Weights of a small GPT-style language model, trained from scratch on English Wikipedia.
Size: 18 layers, width 64, MLP 192 SwiGLU, vocabulary 4096, 1.63M parameters.
Training: a variant of Muon for these matrices, 86M tokens, 5248 steps.
Each number is 128 + 24 x the weight over its row's rms, rounded and kept within 0 to 255. Layers, rows and columns count from 0. The size above them is the row's rms in percent of the matrix's.

# layer 5 MLP down (transposed), 192x64, rms 0.154, rows 105-121, columns 0-63
size [102  89 100 101 100  96 100 102 106 110 109 113  97  96  98  96  93]
[[134 139 155 121 143 185 107 159 114 130 137 141 142 123 126 114 129 135  93 111 153 131 138  85 135 105 108 153  85 145  99 144 156  94 149 167 115  84  89 112 117 108 116 140 126 151 115 138 156 123 108 166  97  97 138 121 136 118 107 178  82  99 133 158]
 [139 166 123 118 146 113 169 195  95 102 120 153  83 111 145 155 118 118 116 119 126 106 128 137 178 116 124 131 154 150 148 101 120 145 136  86 133 125 103 141 131 146 118 108 100 159 140  92 147 110 127 128 159 123 117  91  90  93 126  74 121 122 156 118]
 [138 124 155 141 187  98  74 126 123 133 152  76 106 135 104 139 146 157  81 157 149 165 143 122 126 173 144 130 112 113 106 160 143 149 116 116 105 105 163  90 146 159 131 112 115 143 114 151 155  97 126 135 100 112 104 103 121 124 109 159 122 128 110 115]
 [106  95 169  73 143 144 157 107  99 110 132  95 129 118 191 157 134 106 113 127 169 127 147 178  76 122 125 147 119 110  96  95 137 138 118 148 143 142 151 127 171 159 150 161 133 131 131 113 104 148 124 144 120 153 149 111 122 151 131 114 125 150 126 109]
 [156 143 123 171  83 130 119 113 118 120 110 128  83 110 116 144 129 163 115 132 165 159 186  72 102 105 119 119 165 152 110 125 132  82 159 125 129 133 118 140 173 165 116 117 124 127 145 131 135 106 104 113 102 164 139 124 106 148 126 134 167 156 110 129]
 [114 126  88 124 125  81 107 154 131 134 166 109  98 120 140 116 136  29 134 148 140 120 131 154 104 124 131  86 103 120 129  84 112 135 148 146 127 140 162 139 116 114  86 165 146 169 148 127 140 136 140 141 117 133 132 154 139 137 130 125 112 170 109 123]
 [102 145 127 136 137 173 105 145  98 174  93 129 105 130 116 110  70 125  88  98 105 140 112 103 134  92 134 155 125 165 104 137 118 167 125 145 154 117 130 135  95 133 164 133 124 152 146 143 150 136 123 109  70 128 130 149  99 141 109 154 138 158  94 100]
 [157 115 107 139 121 145 145 128 121 113 112 147 128 153  94 141 158 119 116 113 170 108 148  93  95 154 148  88 122 120 131 111 138 139  98 164 109 138 186  99 112 150 126 121 128 158 132 175 193  91 111 143 118 151 165 113 128 146 100 156 150 153 119 117]
 [139 132 132 128 172 126 156 123 109 141 142  79 195 143 171 130 141 148 108 128 131 120 150  97 170 170 143 119 153 171 144 131 142 136 132 156 108 132 109 108 127 152  87 139  95 113 114  80 155 132 116 100 148  97 102 140 146 138 110 142 144 153 158 119]
 [135 134 135 103 155 133  84 155 137 133 122 139  97 117 120 113 160 168 146 122 111 147 102 138  95 131 101 177 155 100 129 140 106  87 112 124 153 104  98 138 178 142 102 100 129  90 142 173 158 144 162 121 131 106 129 107 102 113 122 159 153 121 174 116]
 [147 125 139 145 128 118 150 113 148 107 134 169 142  97 156 105 129 162 105 119 102 133  96 114 132 168 107 114 113 127 138 141 121 150 176  72 108 113 124 123 124 137 151 134 132 132 154  72 113 118 103 155  91 128 108 158 126 141 127  76  87  69 113 131]
 [155 139 115 103 115 142 127 131 138 130 104 113 110 123 158 176 122 130 148  94 129 137  95 158 173 137 152 126 122  93 161 160 169 108 129 139 136 151 165 113 106 120 127 104 118 129  93 101 116 141 173 138 107 145 185 157  76 146 145 107 155 134 156 152]
 [112 100 142 138 119 122 106 161 125 120 126 116 137 120 126 112 184 137 111 132 131 102 150 172 126 117 111 136  83 127 134 128 104 105 149 155 150 158 128 149  84 131 144 165 107 119 176 166 117 112  99 126 106 102 146 117 151 145 167  78  69 155 117 118]
 [ 76 130 124 149 134 163 129 140 145 131 156 110 130 155 187 131 133 102 159 139 129 136 131 120 108 100 112 156 127 157 131 100 112 134 119 138 197 114 164 121 163 150 100 168 116 151 165 113 150 142 167 149 105 124  80 108 130 135 155 147 103 115 138 120]
 [ 86 147 134 138 144 161 146  96 105 119 119 121 128  88 108 114 151 166  80 136  82 132 137 148 119 158 120  88 121 137 137 126 122 136 135 138 120  94 124 130 129  97 131 122 133  68 121  79 156 141  79 124  83 122 128 152 144 137 162 103 163 103 110 128]
 [154 114 134 148 127  97 141  79 133 110  96 144 134 101  99 134 190 139 144 108 108 147 116 142 135 105 124 131 153 167 138 120  76 118 158 129 153 139 145 191 111 115 178 132 138 134 130 120  96 114 109 163 109  94 155 133 159 123 130 114 145 125 141 167]
 [130 120 157  96 126 133 122 124  76 115 135 142 154  86  91 102 103 163  96 142 115 111  97 131 149 167 102 114 143 130 139 188 152 105 127 145 127 142 123 114 115 111 172 113 142 121 114 157  91 110  99 139 131 127 139 146 138 147  83 154 176 164 109 128]]
# layer 5 MLP gate, 192x64, rms 0.3, rows 106-121, columns 0-63
size [ 82  97  93 111  97 108 101  92 103 112  98  95  97  97  98  84]
[[109 121 158 135 122 145 122  93 187 103 136 122 159  95 152 166 121 146 140  70 152 126 150 110 113 131 133 159 108 155 155 129 170 112 171 152 139 135 143 101 127  97 140 122 130  66 134 108 172 126 138 133  98 147 173 125 151 121 118 134 121 115 118 130]
 [140 106  85 118  86  93 149 154 140 123 157 157 126 148 119 128 121 117 116 146 122 141 119 122 128 147 140 115  99 107 122 133 124 147  88 121 134 157 153 152 152 112 137 111 120 121 180 171 153 102 135 182  99 134  96 127 116 143 127 153  71  78 169 149]
 [150 100 122 149 154 126  93 152 113  86 147 123 122 116 114 143 136  73 123 169 167 129 147 142 119 126  87 130 129  82 131 103 116 110 114 121 116 129 118  91 152 129 108 140 180 111 140  73  93 110 130 134  91 156 165 123 135 118 137 135 114 176 136 156]
 [ 99 125 148 136 127  78 124 117 141 135 106 149 175 112 106  92 128 117 127 147 137 120 146  91  96 136 121 100 104 125 144 139 134 131 125 110 127 137 147 149 176 170 131 118 100 125 132 147 124 142 136 130 101  79  72  68 128 116 150 133 162 136  71 112]
 [119 129  95  89 172  98 117 132 167 102 146 129 148 101 174 123 160  95 176 129 127 114 134 105 139 142 149 116  77 135 114  91 149 101 142 121 123 145 138  91 144 101 122 126 176 101 160 136 143 103 114 178 130 129 131 135 131 152 123 151 146 112 106  97]
 [147 143  91 110  56 131 169 142 155 115 140  99 107 124 128 152  93 109 100  93 111 108 132 132 139 124 132 135 120 134 129 172 130 125 144 131 148 116 156 110 143 136 145  90 141 102 106 187 141  70 117 109 102 149 102 133 141 137  87 142 109 140 104 112]
 [ 92 112 128 134 124 134 106 135 161 178 138 183  96 147 108 151 106 142 140 142 146  77 137 142 140 140 123 117  99 126 132 119 120  90 110 151 167 125  53 112 157 114 145 128 123 149 109 124 166 138 119 123 135 147 140 108 156 133 125 157 163 166 148  97]
 [160 133 119 130 174 111 114 113 147 139 100 178 101 152 129 153 111 118 116 156 146  78 135 146 103 151 135  96 121 104 141 133 141 149 115 159 182 149 100 133 163 145 164 122 132 121 152 175 128 148 185 108 130 167 119 143 100 109 127 157 135 122 123 118]
 [ 89 126 171 106 138 142 101 129 145 144 112 132 173 190 119 105 105 107 131 109 143 123 113 115 134 151 142  92 138 148 101 115 134 119 165 147 162 152 166  97 106 159 139 139  94 138 129 113 101 167 129 115 158 127 116 136 143 158 129 155  87  95 114 170]
 [153 101 142 115 109 143  98 114 131 113 110 164 135 158 111 161 108 139 164  93  66 101 151 134 122 138 127 150 144 180 107  81 173 137 147 105 123 125 142 131 139 111 136  80 137 146 119 154 146 113 120 139 176 119 105 118 112 123 103 159 139 135 159 159]
 [116 103 125  78 169 165 120 108 139 130 111 159 127 137 129 127 103 123 147 145 160 130  99  91 109 162 167 159 115 110 104 133  95 101 142 147 179 133 133  93 139 125 111 158 149 159 151 102  87  98 146 117  84 128 127 112 183 134 141 129 123 110 136 143]
 [106 112 135 106 161 130  92  93  89 143 119 144 118 162 151 120 121 102 126 173 106  91 128 152 149 116 117 124 129 124 128 145 111 171 133  91 177  79  96 116 128 161 117 133 113 133 123 120 109 113 166 161 117  93 155  99 136 118 117 135 183 107  95 119]
 [148 141 138  94 162 109 116 134  76 126 128 138 101 155  91 121 166  93 129  97 139 123 111 149 132 136 130 109 100 108  94 114 148 171 113 143 171  90 137 141 127  89 141 128 148 122 121  98 131  45  94 145 141 154 138 143 126 133 135 111 117 131 154 144]
 [141 146 100  96  96 176 142 157 141 122 107 107 111 175 127 115 141 109 103 137 148 120  86 150 102  95 161 115 117 106 133 109 129 122 116 149  82 116 150 126 116 138 135 108 141 122 102 184  98 128 121 144 100 136 166 117 119 165 134 124 154  91 148  75]
 [ 94 132 138 119 148 127  86 127 115 107 116 108 143 100 114 140  71 102 147 102 169 113  96 143 108 132  77 101 118 105 135 129 142 156 134 129 124 118 126 105  79 120 146 155 156  68  91 119 147  93 144 145 110 116 108 160 103 128 151 139 154 134 165 124]
 [110 121 151 137  82 147 105  94 180 136 118 127 130 152  95 115  98 141 129 138 160 136 110 111 125 149 138 122 111 135 141 128 156 123  93 123 179  85 119 142 157  78 110 144 113 126 165 118 146 135 130  92 148 154 118  79 131 120 124 133 121 154  90  72]]
# layer 5 MLP up, 192x64, rms 0.288, rows 106-121, columns 0-63
size [ 93  98  97  94  90  96 104 107 109 102 105  99  99 100 100  87]
[[122 129 114 109 113 137  98  94 178 133 129 109 209 123 123 107 139  74 135 140 130 129 142 121 107 148 168 133 111 129 115 165 132 139 120 122 132 151 156  98 121 121 181 128 151 101 106 117 133  95 112 116 104 157 130 142 179 144 134 154 106 125  86 141]
 [143 173 102  94 122 147 157 103 180 111  96 135 116 134 139 149  94 159 146 138 121  79 132 104 161 139 108 166 119 121 134 157 145 100 125 157 120 108 135  93 122  97 175 143 119 133 117  91 132 118 129  98 123 115 149 140 152 171 155 106  99  90 134 135]
 [146 111 141 121 164 135 143 123  68 103  68 157 163 123  87 124 119 117 109 117 124 124 141 148 120 146 141 161 141 106 147  96  95 136 116 171 118 184 129 122 155  89 178 130 146 122 142 114 150 145 122 128 127 122 141 172 117 132  91  99 123 134 146 116]
 [113 131 145 141 129 103 122 151 156 168 107 109 136 147 144 110 100 159 106 105 175 123 122 142  90 135 141 134 105 118 152 180 152 139 125 128 123 211 134 124  78 106 139 129 142 158 129 131 115 162  92 151 149 151 137 134 116 137 118 149 110 179 132 127]
 [150 111 157 106 105 145 185 110 129 128 121 108 165 185  75 124 122 179 128 116 133 144 119 121 113  98 139 157 135 155  95 123 118 106 109  94 129 113 148 105 139  97 160 122 161 129 123 153 127 139 123 151 162 121  95 153 154 114  70 126 127 124 123 114]
 [137 121 126 169 133 114 109 141 163  63 130 142 125 137  88 167 121 166 115 135 150 138  81 161 150 138 110 112 125 145 160 162 178 113 147 101 104 125 124 128 128  88 145 135 114 149 107 106  80 115 143 128 151 133  96 105 152 118 115 115 105  88 126 140]
 [152 161  89 105 109 133 157 166 116 163 168 117 152 132 108 136 102 108 107 157 125 159 123 108 148 133 153 109 114 145 140 104 101 145 106 186 122 151 177 124 145 139 149 144 206 158 146 121 143 135 121 134  92 110 131 125 145 114  97 133 119 130 126 116]
 [121 126 138 116 111 141 132 172 129  65 124 113 175 110 118 112 109 137 153 111  94 122 140 127 166  92 142 120 146 136 109 105  92 119 104  79 134  99  89 124 120 156 115 103 139 139 114 117 152 105  96 101 130  86 138 128 158 168 146 120 147  93 114 170]
 [160 128  98 134 135 123 162 119  92 128 139 143 131  89 103 124 151 160 151 147 102 134 129 173  76 128 127 165  94 143 131 140 110 160 123  92 139 133 104 132 162 112 101 122 121  82 190 120 151  92 158 147 129 141 107 123 120  97 119 115 140 162 128  96]
 [133 118 131 135 145 148 162 141  97 164 179 101 111 152 172 112 140 144 150  90 125 169 113  91 123 101 111 120 141 116 150 139 105  77 127 151 112 138 119  93  91 131 142 161 151 112 123 152  79 119 152 152 116 178 133 130 124  86 124 130 145 111 138 115]
 [146 154 136 180 141 117 158 174 130 116 136 103 135 121 110 169 120 138  97 122  95 144 115 176 130 156 165 157  87  96 108 109 122 137 108 142  97 124 119 151  98  89 157  98 116 140 106 162 138 127 134 132 139 130  99 128  95 159 138 122 139  93 146 175]
 [132 148 119  89  92 125 160  91 176 113 115 145 108 128 168 102  96 113 154 102 139 112 101 117  98 136 141 121  90 123 126 147 162  91 168 150 139 101 108 145 143 111 116 103 138 156 148 136 171 133 167 118 101 139 110 178 125  90 112 139 124 124 133 156]
 [113 120 175 129 157 161 124 146 105 115 136 108 111 102 132 145 107  81 129 146 121 158 130 141 171 159 117 150 153  97 130 128 106 146 134 132 106 102 125 119 111 112 147 142 132 107  60  70 115 130 124 115 133  78 160 127 130  93 117  71 138 142 132 126]
 [136 136 182 140 150 140 150 133  90  70 109 101 133 105 100 148 125 141  93 141 147 104 110 147  82 102 158 146 123 118 151 108 143  74 126 146 142 117 134 124 166 165 113 114 115 132 141 144 138 115 154  90 120  98 150 131 154  81 144 157 155 145 115 122]
 [146  87 127 138 140 141 155 114 119 147 107 129 125 122 159 137 104  76 110 128 153 164 101 112 131 116 153 110 136 138 166 116 110 120  98  99 119  80 120 157  95 127 120 142 152 122  83 102 160 124 140 122 122 112 135 165 131 170 170  98 191 130 108 143]
 [138 147 145 112 150 119 146 156  83 148 138  92 102 144 207 129  98  89 102 127 148 120 120 129 116 149 148 127  80 137 127 120 131 138 145 150 121  76 122 136 122 152  94 134  97 145 148 156 129 107 104 102 109 153 119 101 112  75 121 142 154 111 135 118]]